Weights of a small GPT-style language model, trained from scratch on English Wikipedia: MLP 2048 SwiGLU.
Each number is 128 + 24 x the weight over its row's rms, rounded and kept within 0 to 255. Layers, rows and columns count from 0. Numbers have three digits each. The size before them is the row's rms in percent of the matrix's.

# o: layer 4 attention output (transposed), 768x768, rms 0.0845, rows 188-220, columns 144-191
# v: layer 4 attention value, 768x768, rms 0.0908, rows 189-220, columns 144-191
# q: layer 4 attention query, 768x768, rms 0.0894, rows 192-287, columns 144-191
# k: layer 4 attention key, 768x768, rms 0.0856, rows 192-287, columns 144-191
o188 102:084107116097115109125088091108133048189101097138121125129124134087158138137131175130170127130145128142166115112150093153115149120129132118096173
v189 105:075171090097101089111102155085162137142134096155110122176131107139122112134124102098167144105068181144061113130115157153108124112141139107139092
o189 099:144093146148148080112109111145167178123120181111100121114074082139139118140107152162157143159203149080149160136067127143148127092079137135138118
v190 110:115164114107085144117079150130127142156126129097128146088100097117139119132138118065154118114130121174122158147129149146114153145107101135156168
o190 105:094130133132139133144126117104153131084165143118116064164132127098137140114136109120125159113105168058089103123147085140139130112118134151101138
v191 099:128141149127136154100126122145094115143143145146103137133148116118147132154130102123146160098138123159099097131125139178121108076137115128128097
o191 096:141153121148135083154117140097103160120157128090147112108154104083115148122115087114143122137141129145109145150135130116119116161156107140134188
q192 101:139122131115081125108122099081142092127108109114123161134102116140123096147122129138139138111136119190149142104167124091099157173188100205157135
k192 102:135153125107122158119148141111169109166101129127183106167120124114120129142092132143147118149111088189160122132126119153125129119101112145140106
q193 096:180128101121148161099130110133143091132126156126125133169139135115142172117083137168146134134087092109109085133094152116162122130143096088180141
k193 103:121068129145150165131117122122108093160104116157143125132153117156128123128137148168134140133110092157109154093109109138114102178144134139091125
q194 102:141115101154103118122114130115144158141106146081103127144114135147114095110093157133119146118128158131101151161100138109165096102133137118159162
k194 101:100142091096150148142142148153154155174108119096130092130119157149151121136121134130130123139127183118083153129143112148133095079147113124098106
q195 099:103130111118121119150132117126145111170148130109103139125146175154126108139137151121151124179157122095131123184131114152119171126099120128145123
k195 104:131142164132117071151116078127149126128179182121153129153122062106167086091125139117129150103121116156118169135168102176138160108151108097148154
q196 099:101066101101161106127110112127143094121152130089107135161119136124117090154150119150153126128133133103130114149144108137140136147143119164121161
k196 104:124114169134151105138109132124141189105151116120131162130090069128069130161129105105142160101103132106149113157139109149125121108111151195119117
q197 102:046165143122130119144120123084133131144148126109095142156128145134127122151105130132094130109143157128163171122144139125147137170153118131109117
k197 102:106112119118158121142110155062149123121130108131173104133132109163118103117131135157130143126135159121105098137123163191167133129078130151086078
q198 098:087136151213189160104129136144141172136115152175153164124106159147105117130083095133142143126173082121133105131111126111140164147147174159141135
k198 101:085135131129151095109103113168142152112162145165118120140149075178119079168136126099149172156171111126138119119129126108153157130149128090093105
q199 101:136127136134134134140165141098167119148122147103105119089103127107137110114154119124117126084118105177128111088052113124138143086118135110145095
k199 105:088131122110154127134152139114156135117096120110124106115064111135116122114140138158147186134147117134139135144161130141173160142114155161125093
q200 100:132146114121139158153083130136173082123187161102115144116133101146103111097129120121140140139146128111138109075146141077135165121117120170134128
k200 101:172068121132118092176162135115067147139156099108120113134136102120106138129172124154107147143116155097122127114104118124129159096123090093116124
q201 100:081119120133138115140125128123108118119115145104159116090108131110099143135133136131128161100101160139123103152118130138108139145168161191127126
k201 101:137152152108142109139132109112139111137091134141141115117117158154128133106148095120142140167075119121142116134143167153105119119175132128118089
q202 094:154137148096158146127135118118146110121145120115140128165123108142112095127150145182135080109130101113149106102136144105167141155113125065113093
k202 099:110134099126173154088127143107161137097116120104148123092124123149120130133153129094131131136120119110129110153137139118144138173123148103159106
q203 101:113128099153121087130154133133135131139125070126126141139117145105135162113092116114134122124153154143101107121149153113130178126084123112121114
k203 104:098153136153145110137145098145128158144141144084094167161123162128110136122113099149118116163151152114141103126098129088083118143115098181127124
q204 097:147103078129134105106119097117166144096147112127107129128134116075114141147097109143091132118130134162122119146154109119131142087131075112163094
k204 098:148138133084121170124094139131141166154172114141114156114125141129120103123106151138096115146140168094111107073132147157107112134176096116139135
q205 098:139161097152145163100091127126127134098148122129109119127115111150093114132088107136116099122120107149153150065135177096130132106121099173120136
k205 103:155149093134145157079144119139113168142133114129128126130104116142138160125071150144141115118100136130095113098125134191099110099128155136145115
q206 098:069168087157119152145114155118117149183117125131166114124109137128111147137134078125126143142152127147143093129145122149131141126111141151080176
k206 103:139176156112186104146126092155143120144108143126108121156124154116145109150135128133098125090131089132124129134127139101138112130125079129117137
q207 096:119176098146097095122131125133146117105137132142139108144142126074109135115134109154100132097105113159155143083078122139165117074136121109154125
k207 100:110133117148091139160088116121178151149149132166164109102147095146140103127131139112136122114128120118175114174125158089174101093117126132150114
q208 101:160114128137121122119134133150138129101125109122147150137111154097147118110149129151147107164117127132120155140120142106131134104073141095107145
k208 099:126093132152129144135091133111119103154155111119117114131139123102151113094114134113134070124054110143153156144114177152135124077115115072141139
q209 099:115112119124126102150115135119125174124086147143154107083100145112136089086160153195151096106142120179146131155118103104160148193159114138141135
k209 100:130117094130122122149110120146120115104140131153098112104116111145114112152155148117139133124095124119133159129112134105147161159106207146130113
q210 099:125108107092144118125117164136102105112130104138137157079153109091139122140156083116159144144171146146147092135093118156137136137130143167131103
k210 104:157135159153180109102145149160150187112101120080154160130115170173145170117149154107120133180130113120131088144126107142125155114104170118149115
q211 110:137127161135094127146131184133137130126105112101141081124146140116098152121190167108131148123136149039118103148105158076165131097167160118137124
k211 108:115112161172138101147181135113149171181133100119112095133133133088173168132140155111084141115178160108083166122124144118175120087101166122146141
q212 098:148100143125124152134096147130178122117125110129055160160116133124113105124122077110119101149109127122144189182194141123147134141125108165139119
k212 104:132108141104125096113125155168147151161116101139086139135119114144133124125084122156135138162105119112123105111127155120106107134075122152165124
q213 095:124157128132121161097171087157159148095107128122118141105122125137106084126213139107111101148140129131111132119155141130137132134121187102126130
k213 098:102120123136126119075165120162131151146150109145110145129118107178107138115137139136110128132113075104147143146152139150135152138140160092159145
q214 097:166079129096147133135133116092083148149112133123122139136103132142135148123102120104145123135167152127111132105122123119085139114139152155117119
k214 099:138119099091151147139125136111149127163087141128114141157138115118065145164128077136112150143138133115153138100152102119075160133137117102119149
q215 098:161164138140150130146083144156177101093142139129133134076136134138157166095165111125140108117123145121107141122156139130107139125142133098152113
k215 095:143156152138154148139164136138136138126185117137144090117142097174096146136104110104125132164167131099114134107123097142156145090118112137136128
q216 099:146133172116129085105118139145114158133143123134146145100167133140151099127108151078107099166070131088148125118131140110154094091115173168138134
k216 102:156160141165132115126117096155128109174101107114120150095116118120145125135094106138080131118111118110145110106128085130131162096156118148121131
q217 096:118129160146102157129140153115125128145113154136100143090114093187153115103150129099146161149127120156129167131107110127200136131158165100137074
k217 100:136146105142122167136133160141107156056106137129101090144114113087151119120145065130174127121161168188104141140106119164175155134163129095129106
q218 095:139139136126108108106120102147109144147134081125138108176145117100121162119130150092118115141157143172114144151097140129106191147087095122136161
k218 099:140114172117099152139084126110136135120109135106152118150152125139103170106153117109144094107091170144118146132155104139128115107154159121111148
q219 099:138134149140121139156125118117145087126124101130103115121152117115118097137148121113145102081147118150120113118129126115130125115113122132153117
k219 105:117113128151121120159116134128128122088122081179153151145117101104081139197160137112144083143123130117167109135123156147116164151147086122125150
q220 102:089103136141103139147153131136100096144106090092153117142088093145114136165151113119128126133136123139126165117141133153126112131161107137072125
k220 105:129150120141117144128133177111111160087121100116138128116154088140119138126161163119097152091123095151144154091106130157114089112118143168110113
q221 098:172148101125132119124171159125156114138091116122127156150124134131118096104134081116142121129105070135142127084144153144103126125161166092128129
k221 102:144091110090155106111107152122070101147145126117136153113132137096132144139112132113118187094116114158126124156133110138132106113168161136184137
q222 107:138130108091135123132117106150146111136082109115128152133127093103134131150202103173138115158101123135163112129143112135103125127103153131143104
k222 102:120147123106120149161175127134171087094117113143117142161140108126112128097113134161107150110109141110144151121145124126123138156124103128102166
q223 098:107143114113120134162161126158148142129120096127146100122121171130139143096114158124174087115124123130139131079129100122153091131130180113128138
k223 099:120086123083094198107118153157128085161135122150138136127079101123110115165091111173129144095160104100100114160097153166111126118132143111107093
q224 105:103124131129140114144128125106148158140134115107125157127133136088145135144162079115093142061078141125090161121120170096158135120120127084092133
k224 106:141093121138136112182157100084138109096118092149121140132132103112149106090147105126098118091137113175140136128143134114121105139119132116161163
q225 104:146110139172103145162105126124131130125111177133118118130103124115137138155125130160146097146103143125118105133134104130081117143116092125140082
k225 104:090121121127144088111126142154123163123102149106157127078138103099111163140104153154123091165122122139076138125143133116160189115116116167158083
q226 104:146116110117119153179134155149103128124154105138105103123116126109119129110120143170135131134160133153159133108102134136120182191113128106152112
k226 107:144126108117096119142145140129127100163120150184109138133103145173114163074090153125107119121160115130118145071122109133137080121166119131109073
q227 095:131140112114114139131128155079136129129150125140126172129077148076128161131113128134127093162061113181132128106136142121079117142103161113099176
k227 098:077136113124092115152125146118211099174140153182109140127160141123120087138119126122140134149103100185105138158129128161070079115146122132143145
q228 102:102114123114141106143128121125170075117135116134100118154113100104125131163141062087119135180108078151146104148127111145117109163137159106146182
k228 103:163096134098121116138149092178137078156108123149138139151116071160150102122138147102125120110074108133167130164089132135123129114150097136126151
q229 103:108150181112152127125121115122162147102128108124109109111101210141097132138147131090104140103076099106142116133109124092118109107097126138112106
k229 104:132163194117125148063113114100157161106119124129126142157118108141138128131142147085144115103127131085126086106117163123113159103115127123093101
q230 096:145106118169158112114122083174141153125105132145100140119110114162127072148123104125142103127127097152157069096143109132096108096122110137141166
k230 096:130115116121109176135097141118144122097118128200147101109102163129089114154132158128127099116151117143138116150130109153085114104145132152119133
q231 098:152085095092147112111151143143088160118140144172111118121145126149123124135163089149113153143132100124119098086164100127104115129136121150142101
k231 103:132087112085109134123093157144080130166142119158140138125109074125135107146113107149119147102127111096118116063148128149192106159139134180187124
q232 101:158149136124144141125127131116111099125088152130110164175137133101113134164093115097132170168115093126148112125125104145107161162126139090111132
k232 105:149148127101122139090167088112113100123133133102085116138163150124117175145119090132138136120115117141126100164179140140135123117142130157133150
q233 106:087175112150139116141111125085132138120122097093127137142135124123105149107111093087125168153089140141120060158153163061116111125105135115111128
k233 106:138164127131122112178164160104119093119155171102156134141132097103170158154157139101116099148116148102132150120156181176118136160146119113148133
q234 092:135113125109125176123110080136146104124128170151139122105102113130125118136096129113130145077150110126105131127173099142147086130159106142109196
k234 099:103092115124135127145169099144150090121143160129126121132127101159132143164137100144134132096122138134098113115120118144187175145123137115121158
q235 101:105148081135093160086172100144153080106147149142087125092137133144116095138149164115131135143110143083134114124083142127131078108114116115173122
k235 103:135129129157142151074090148165141110082118113145105127107158128206128125104154131127141135103114140108129132117083138126138070131098156142115135
q236 099:151125097114148089125175119195165117083173128137128120087146084072157121177159134102153109089145156128177102147170119121121117110127132136143134
k236 104:148104131122139106167094060141133085128128142136146169122126168137133112159107095190066158082074124116107113124123070171122081088146129107142157
q237 094:113109093132134154108100124169116131118134099124119131138149147102122144134116116134081159157133099164170130149119139174111145156119128183102109
k237 102:098109116106107133168133091148096162114107083095163152106074123141115107096167100182127107144119090129135167136089095144129132131119123080112131
q238 100:129145074098124072143107142152097125110121115141126115094133154134110131131138119138090145107136183153114158123132091113153156125146134160092125
k238 106:132157116136131109145114134136116156128127141162135117164115137145142137119139150130140156165118116104117117150131128103142172124193148119118065
q239 102:159151102131115097170179128128123174118129147100118118131126165089134123163097129092170146120159128079133115107120148117134136097120183097147114
k239 103:126135141163136174168135096121138136143148123136137152139153144103131148136163133130144117121102127137120145146147115098176152115100158141133147
q240 097:147126132096153086129127124125141101125149135088136121103140112114122150116107137120128135099165118115101165105144132127131129088101102096120098
k240 106:092123087139129149142105117102148129153142127091133144194182095087150107107122162085151113100139139138117174120128117086102153135130102126121128
q241 102:133155155138090170133140071126128133143073164132146122182128130098101111153129102115123148102099148148124117140144098105119152132105158148149137
k241 100:122126101143119130158128113137115126098118149106150123114108146096125178163143151114134126128128150149100109123117113100140112106139101119114130
q242 101:099171097158129130103151127152109136117110131103101105140068127096142096141159125134109148118115154055084143139164178136180106081127151130137104
k242 099:126162120124151115190157094137108151142147103126149098105132123119153161090169155125158135136138158141122117150165126126150154129107174146128172
q243 098:119118154095192155162104136169159144147133082136142122155125114133116080131148072106092133156102108141205091136123175119114112100130127177128172
k243 100:088132106096098114171113125130122106096123136112119165110156111135113103146138110145112118121120117165146125103120149133116144121115135096138131
q244 097:122148171141129110117147191146119116111147132142174132147168094136144081116149136152129134130100114104120139089126095132124098108178120086162109
k244 099:144137139141149123160095132132090122154138090133149158124126134118137135088092134146159109123146141119134099128154101120112132095132114114101124
q245 101:141129169133119085141138097149124135139109126169135113120103084116130093116109136100133116116141156190138164151190093101126122147122140129136162
k245 106:141161137151091148136106119127083126159096135152139108108140112124125108113129085095170143102121107101142178186132140131078115124135046119170113
q246 099:107137148125128119142118129165139117160112125158121143157095140069140137120126105155136178115144126114136151092150154149152082147156131117170128
k246 102:155125117087144151181114111120135138143129107122118137156155101094122147136152159131140144117142096144127115149167130151106171137126143112096154
q247 102:150155139150113110131097071154118135169119148109157150097095131127149131145096120119116122141071127117083150142106112123125146133078130095120157
k247 108:141103158134079120111136132156100144107144130131101147115134191142158138136144111158075116123121117119125165133113134143125115131149144123099158
q248 095:091099123119120140098150136138112139113138083075154125114114125109141125103137110106131142136167081080160126123154154161111152138122148105136111
k248 099:164115123119082089138134120143114156086121089173071140164144111128142158169116093116113144151101117112108093116094130124151130147072112132140160
q249 098:146127118107122123080124126138113125118116101112128180073125180121128089138075134122138136099085151122141120138168129108143126135120137138125111
k249 100:145118098109148106162092099111120174101123109078091154142127073095111125112079149138162073141102174131148175141132083164157149155087157102098138
q250 098:080137097169137125104147128106096125106138109146121105153160105122130147134114143121135134087111073087121138106138096138157111097162175095171132
k250 103:125111085102133146130125179116087112175097123111163089153097134146148138118145129110101112102157148143130095158100137162163119118095158128141112
q251 097:143139112140129109153142161102124162132156135142132144091104079153162149132165139141133101177151111125158152125097125107146115091105157155171143
k251 095:127108103129118105128138121140103113122133168137099128105159140129105107087142141117167111135111099147151145132150121182118154093129143131136115
q252 105:107140124116135107086120152128120135154088161103112123134134159160138146159159103147138161139134103088154126146121131122110117090105179107112091
k252 103:125148137115111146131138076137143146164127133094121127131138095151143138161122110113102103132130109119158137116106130151161076152105144135092130
q253 110:177152113084109132128141112129166154136112138162100115139159166170125107141098155123124118164101158077128176070118139086159134047124162125147081
k253 110:142172113101113110143135112090099156150144096118145121148100144143151117128145130122127133168148136142143088102108138130106168115186135129065118
q254 100:112169152153134146118155174149144106143094135139083137160131112138107114153123102159111124113132119174096165129163130133146125093114158097115107
k254 104:116124106162092153164126117149165082101126112125173122140165131141119106128153121115132079115157119108124106110087135184116121134126143099101169
q255 100:117086075095075131116151143077155134139132107130157132148143168117145150158117144141146162139128105113122091146092107166089130091126121107132094
k255 103:134149163135092135130172144102109131165134121152108143156117116138126115098108106135101129089134082132162138124139148152089154136082195169104120
q256 101:138134105124149096107122118135092096165153098093109162122158160117122123170086156133108102086099139111140146120136084132124125089189116185137154
k256 104:149124169125155141152134150092131137137090105098147108162123104101136127142138108169130130142107138104142124147165112122137129088134104120092183
q257 098:126112145122122163125087114115156141105141130120132112168152100129129087121142123120126155156146128131165117121167164112093090149106125110115153
k257 104:157165136161109166133102107140132098136148061081168132128134141149091179123084132138141153140130122124156156117106137128106139150149145147132136
q258 102:124090090122122124149129106142077117124062131140111106082108126139106187141121197117125138110102165111105174090091132107140136135074156144129122
k258 098:070167125146154154161090114091143136105114124118167134190145117122167117149147169109177121073100140128132129125161148142122154151131129131134134
q259 099:144090126107105127153167155134119121120116105171147157128142083119121138174211129105111108090123123120113122086140135081124147143126115186132136
k259 103:135127111131111163179151119132127150109091116151165114130096106177107102158085105129117151157119117113125109145108144133127128103158163121162104
q260 101:132136071089145100152125091152140140152165136100116119123179116107129088065145143102104133116091132146100089105142099088137131150142141114141175
k260 101:178130134118123096093129113101125138182118131134129127119112111147132086102120098150109098171119094149130092139129088098185134138112144134146109
q261 098:121139116159120167099125147093110146124117145144133121153136098164143126126138104152122144133142101124098125148138124150103110113116149151152147
k261 103:119137076123090144135113110126142125102059151110103119087140137173121128121106170090175126127162121137104115157136158097093161125165151162147099
q262 095:112122116123104153131159156147156153135131144168135154173105126107157157104121089100095147118168060150111112131120132155142098096130152130140160
k262 101:135165167122128130115120124135108122097118146115121147127127166156164113106114093174111119134143159085116108109142159108108090088069144134142100
q263 101:120128131119135058114167169105145112165125133152152139112123136148165112144088183124141145133114122139144083137090099139137090131106155131121153
k263 099:164124113104118074130158157101134134142141163121096102101151107151123077118148109103080112096126093155135135149150095079152147143102082097083146
q264 100:156139099124154130108116138175128100151141138072139099112116144131128139129115171095123125143088159105115100108144098165149134151107165137153134
k264 103:134177081084117132143132140145124129064120149137113108142096179126166097125103137106110145125094149110077107117099090152185102133140137163079168
q265 095:158119125111094177138122136146130159160201137154152127160100160141156123142124135141107147112156156122124182146093113143104110151120120138161139
k265 104:137121106142163140143138146150132151129099130102093096118129136159135141132149117111102095168119148125124132144127083135117160150153091131139153
q266 094:110150125080097054123160130163122150070118145120127140132109128144107128156116091164119141122101123098104091171138101078097143115131091117117114
k266 096:104129135119136110104155083111102107113153144144079103148166112162095125155127137116113108103124101146141075110151101145137120149160123176118146
q267 094:186164129098122165086142119155102150100113109147123135110162138125161117148161115150112125147126124116090131128104142108085134124127102143109129
k267 106:105127158138117158126098118136138155104111153152149119179123138169128156126179089156129138117132146121107142184088160121113122104121137112131131
q268 105:125142080154129135180149141094127123136122122132127147099109057108109127162100114108081100148099157143117109166110101117136061130139139166146115
k268 102:124100060107147181138123159113115141127143119154130160124142045142171087140159134155117125148133137138120128151145146131121170147134079113177105
q269 099:157106155107151143125130137133112206161098170148148166121110102101107154141147094125111100118122149160150109102168149138117133149136126108092099
k269 100:159146163163172097098109134141144185159157098124164138120143107133120131124121135142133141159157105094139096155135089105092134147145105124145150
q270 098:143122155124086124133123122133134124121177156156102108081124114110126125151149125160099120155127173145128121085138093099098147120122099110127133
k270 102:161145147104154142078121119143134094076140206114092137102111115151123132100099097130070105172123143146134124159150110135120167130114142119085192
q271 099:138128101127132131123133157083107123111131162145142137128182092151123145110178126114123104135152142111091133132078142100175131119098168122156133
k271 104:091141147125097162117129117117123130132141113128092125160105145156158103134160119182112126064114081124103112159148143128133160105127147143108126
q272 095:093097134107144114098132130153170108152121121131075158129105155126125133106111123151131140122154151113084106150126151143146146133156127145147186
k272 100:164108125121080137136105164115118119158116128105102086145114132093139114082135155150084117108140113144120178140157117096082176138101127132110131
q273 100:151098178114135126144166134117112119121156144141106118107123075144124089169137160126152137150149068144130131123090161130146100133163158164113134
k273 106:143136152140142110131165106116105109154091124171141092115180131108174136120089143119154134093136096116100139119117122136142110093106151098142146
q274 099:123123129140114132138158119152092163139141137119134147128152084157105091147111148090160138102135115097132113136135136139097160150106117148096114
k274 098:133186130138143120136152157121133086125133150172135119082154119095141068163109158133128146123137169127099086137126129155171152112137130148120148
q275 101:123124139160143158113141145156123136143117141124112172087145150100152141149173112123101149096121140110161151139139115110129115138131125092115121
k275 101:118140125086158097119114127147152189129128178150142132109123151141107138083147148138100104124091135125130151140124116120150135163139100090121082
q276 098:146120120130131100127154115156117132121153121136102102119138130108150084069091115134147159113102087138104142159161105138131146155156136141132112
k276 105:123130107149087170155148111114122111132116120138104122133151117108128141137124119124125137088097150148128104138095136106104111175147139146143126
q277 096:103111141139143136122114127147162128130113098132124101133150128109124114120099174150124102161189140153105103140152070121129103148148151179138151
k277 102:092121066139135119136091186134142138113134179130128114141116122124158104116136112134148135158101117102102118101165141165121111130140125114130100
q278 103:161146113122096120101178101091149135170134155131111117106133137088149127116150128102106135115141131102053142105091069084114146104165146136148075
k278 105:107132169084118106150137159131132142146117127142121147155121113079136085138102110164159161111147150098123114154124070083111118125112130092126104
q279 101:160145155113160112162111142138133103084104148146123121143085116138107110133133145094111155117141112094108133139122107084150133149154121141086193
k279 103:132115121135153126141138171118153106106163135151132164121102145118120187174142143141129112121131110121110147142130144125121117098166119097115183
q280 095:116101112121122110092105114162093132093080110150137153157171101077120159106112083147124109146139121145121107162120108143080116125117126099145161
k280 102:129111132122094139135082142115091160160109174093111144200134121097119126143144122148145098186111124077090135115126109117101129118121110095087139
q281 100:145189153108127155138126121090131098132160137142113126110079187136122105143106129129132115154133118163108122153123119155145141121112133129113125
k281 103:085166151103149133134126088094128126140121127136116124111129114131128122101162159103174142137130127115115114138114152085144155110091141104100136
q282 104:131161115143124141111138095152150144138140152111123125091106148154106136135108126149175113100114141089100143113082183129130112077111126134145112
k282 106:130124100137117158136113110130162139171145158094139158082132086131166143119107164114141119076137089136087119138109116076115115113134142144121108
q283 104:130140170110165125135112087127134131129144101151153099133107122142130102124148104151111151148127159172184130128172104127116095128141126159142142
k283 102:095137134115110123075093121138140101150142140126135121104133133147096177109166166147083117101124128102144118088111145156115147096114168144149112
q284 108:137143126119133112148132152134128132122121154112116123123136151113120143170127148158133141113127096066119122094111179125114125099134149136131101
k284 101:112106113136106109159140166099111127097097104126150094133151135140129160147128179175126110125137138144138088134132152081117164154124125160133079
q285 103:109117151119123126086135108129135141110083123127095142160140085136135170125139095155108120136103147123126116150069150110150167128152098166137153
k285 104:116140142154104128155116117158107153114090154134129101093140137105114150101124147122128123095159151085140148120111179131139161167101126156123137
q286 099:118133166153127138097121184136115169126092100149130140145150128130103155100082154101165116112124202132155160129148135155128130114136085118107120
k286 102:105146159112158138093141124104110132122113128117112114122133098107118151091126134143145102096127141144093108113180150109144153138139106106135120
q287 095:114101103126139123109109162111133127109122177143139124146130131131122126142161110112137171114115181142150105132163146147100146101120151142105125
k287 100:092174136085115112162169081068122123096147148122168107105136149155156144146103086108111130156114150160121110089148113148124149141164130110117097
v192 101:118095154118115152140133099118123077114097127151123127161129169131137073158142118123145107060108110115146129115152135131119086146095115139117144
o192 095:109140168121136117160135153116124118201143110109147134102108142130127163052141132118165116152178139145100126151126129104116111150099149135096130
v193 099:090138152114148118117153107111177132171142151129144154175139126139126134106134108098134136098134133114160138126120090120132076092178154124128160
o193 097:157133072122138146112105142076142124110159102114147120119132124118117107111176154173137089131117141093128098103116152097081116114099132142161115
v194 097:133125097110099134038164123167120106121122135114160123134120108141128153126110154146121095151149099095107173136191088102144117098105105183125171
o194 096:151113140082157109122169124068154148140112127139141149138090105101129127148149143069108116155123178172165101131102148157114133124114121133159092
v195 110:180131131147113146129142118101126129155114134132119081098141113158120140137156147103114101155138128124084109104120119110163158101140123160151123
o195 102:129125116084124153144144161129156096107173127140128131132123138121107143101098138104160169138152158128145157115116148132090145152111146151136134
v196 096:114080128120103106120105126145146180127140124139061146113132140136122170094119138149114106141124113107163148103137138123118124119123124097138135
o196 093:120115091124130108085177095130097093134123156160149120142135106129145090169143122081113117095124094122157097118141102129092104121123127138130125
v197 097:123109150115131117106160126122141105165168132097137119136146121101135122082171140140108118118141144122130093132141150138084129120138132174121128
o197 095:150106097137122082143101098067133151137124166142110103102147144152140145158145116140111141160109170165130109131157126138115142130117126090114167
v198 097:162128154097106108158154148133173100064097137100086105132102099163065144139134133119104103141145106171090134148105187153075127140152129076130044
o198 097:105078123137066122114142119119126126126130111175157140127154131101115123117101110141099095085088101101135114128096083114125139137170126153115161
v199 100:134145126131134161162098043130137110130124106128127099117142137125142147130163169100115105131111137155157090119165138155108113148134151140090095
o199 097:122085117155114107149150116129145111114161150135134129117103153088134081128115126131074141155126093142106116152088189140135121131147129150105158
v200 101:105094141120063192097127095105139140105138143089109146128093107132117147084113151161130153105136125144097163140162127108122129143111126143152116
o200 097:132114139142116096138140146166112148123159116108143122163099117133118106153168124165109098149096135131160127117158102145132128087148109158082106
v201 109:156141140133142128133087126186153150173107082108135106129112121129109138104136143115169113124132145118106131131091127109123099099146129122130151
o201 103:118147152158181136111190108085129143111142145074158091110143141105107148141149103129132157134141088135163152105142164129102130146132114080144119
v202 096:106119133173108106114167153094150141134127171143146115136125071104145133135092112145126154121101131114168143089097112119149097114149117131141083
o202 093:152086133092132150172137104089150082129111116124107117136136146099163053120130156115115134097151153165094148098194151098141163099108101139119133
v203 100:134120102123123126080137093161151093118110165145092125120124142150098170116129091170095143149137120092130162174097095095150115121132112133140143
o203 097:165121147101120126139147170126137142126145128134142101136140101132158140102146167134112149144100144110109096138094160137152168098145144085158130
v204 097:105174118088093106101123180141147114122132133135102122155133160134161130140139146138157135126111122137109155135143139113125174134123097139119128
o204 097:136140166136066124169129147145091127079134086139136131128158123141108123183165132127122135108102096182140164101155128144118099126119105085102122
v205 095:146138139109148158133106115094148064172106139134169106113086107101137114135129107113121145109109114101135092097154156128152104147126096124090137
o205 094:079133132131108161148144158142159152118120153108124153141140163115133145120133153157112106131157168132125131090145121137156176124147101118157154
v206 104:087161121105132142141105154125159098137078129129147150127134135094145140108090129118129162115137110152148138135171151116137123090120148098117146
o206 099:124097075126111129098133118105111158115149166122148144111148141167139157100143137122126136102103098151105145098073126141134111109108142101113105
v207 099:115164127126137110098133144091136121106138154133123125144093108137138121091156141133147113182113103045116133100187135143171132187135175131111120
o207 099:130160129161158150156152120128145134136090113125083154124122090125130099161104129122122129109112100124101136175080150145074133093137153128113164
v208 109:129185115121112147159124089169141136113130089155137132085148143135155124130111114153161147107089121108135157122117110107116122125116124176119119
o208 105:119124169112125149154121101139128130140070145123125127100151131149097106103147080132140121134140124051154105112136152121167091092125148172095146
v209 100:113080095158139152112147129083109111130082153112166136140142154146145157133108112081153091111154175132127116118132132118135080165116128152134134
o209 100:153121136160135132096123140181102139148237171172116141165099098123133118056128111101155121131168127150091111118147109167146112126099142148131128
v210 095:169088103125125079120134154151139136136112106124158120140170139141123152168155120164105093166136111116147095102110182079095140144083080102108121
o210 094:127092144144112168162124145107069126142165131178148151109115110158084129134121144138096171115136108112119133138113071128131169117126102124110137
v211 103:134119065133124109140180118131096139130127113106111135128132103150126110140122141091105107158151150059145112133132124136133091151115115168112144
o211 101:154111110102114108042144162092129141110112132160155123073075107162116171144100142152131138160124122125127137129115137131128115107135147136143133
v212 094:138127130122096113130123145141099158103134096142123141095093097154133143120109088136134143127114146138101056147089109141149117129139128165117160
o212 094:120099110125186134191104122171149128159106106102140110116142145116129107112124104153141081107099088143153109135144149158067111107165174144132121
v213 100:097109150135128134144168156089130098065113137092122136121119143095123120129102069120109121171140129090100142109131114113125116129158165107143135
o213 096:098164126096108143165087156115159141165106102173100155162089139129102163116168145142097115125167124170121112161110093132119123125127083107134141
v214 096:142117109155106137096092134113176126160147099096109128164138124117118156134111156128121131109120150169135119087145116111132139102154144157164114
o214 094:161158133094079147152132098106109125130093152130106152119128113122118085136125142121162108122107140128137115131151093099123157134183103138124110
v215 097:128078152144084153107114151114150160109175107148111192143158150134086133131125071110119157132131108147152139107115116121131132095104087131114140
o215 097:208112113117103079141182117118048109129129123154116120142182154096160108101153122116125145096156103095127139141075133112157128116164148093103135
v216 099:128152150118099188117163165111142143131132128101097160149111062149144132163108165126143113116143118120113155127152134110142123098102107120116167
o216 097:125121126139122139132141101141133127113091107125127155100161145140127131136171091104096113129059084178151130107157116115089154144097138080121137
v217 097:072143145136154089123141166099115121158124142133112176138161136109089095112092137160146182102114147133097116118113108156128123101134118107135103
o217 094:121120097127119111116103099107138120124085130193091108106105113102143124144098085138143140151157128121143119137152181170141118106156136166138126
v218 097:162158143109158135115122116127087077134107138107132105135152126128089137100119138125125118097142144138106166165134083128123151153130152154087161
o218 094:164120102140090098139141141133116146124136143124161133098108157118099151148143142143112158130119105120127117112125119096093109114121126174135086
v219 100:134130138131164108143107129113142179150159137121044113124161150125130108132114180126105104154105154079135100129131171160110140138111146149134134
o219 098:144148149104145120126146120130076116128115096131136103123134104133137144146093133146129107157157127163187160147114123091122150147120144104184133
v220 101:121136069135127108131124124092105134128122110119107135139155086118101128134116152130133148118146144118113106131129188154141089122110138095113121
o220 098:125080135122138108108141157174126116110107100136156116140146106168129137163141098136127127120121171162119123121123095142145125133106087082121121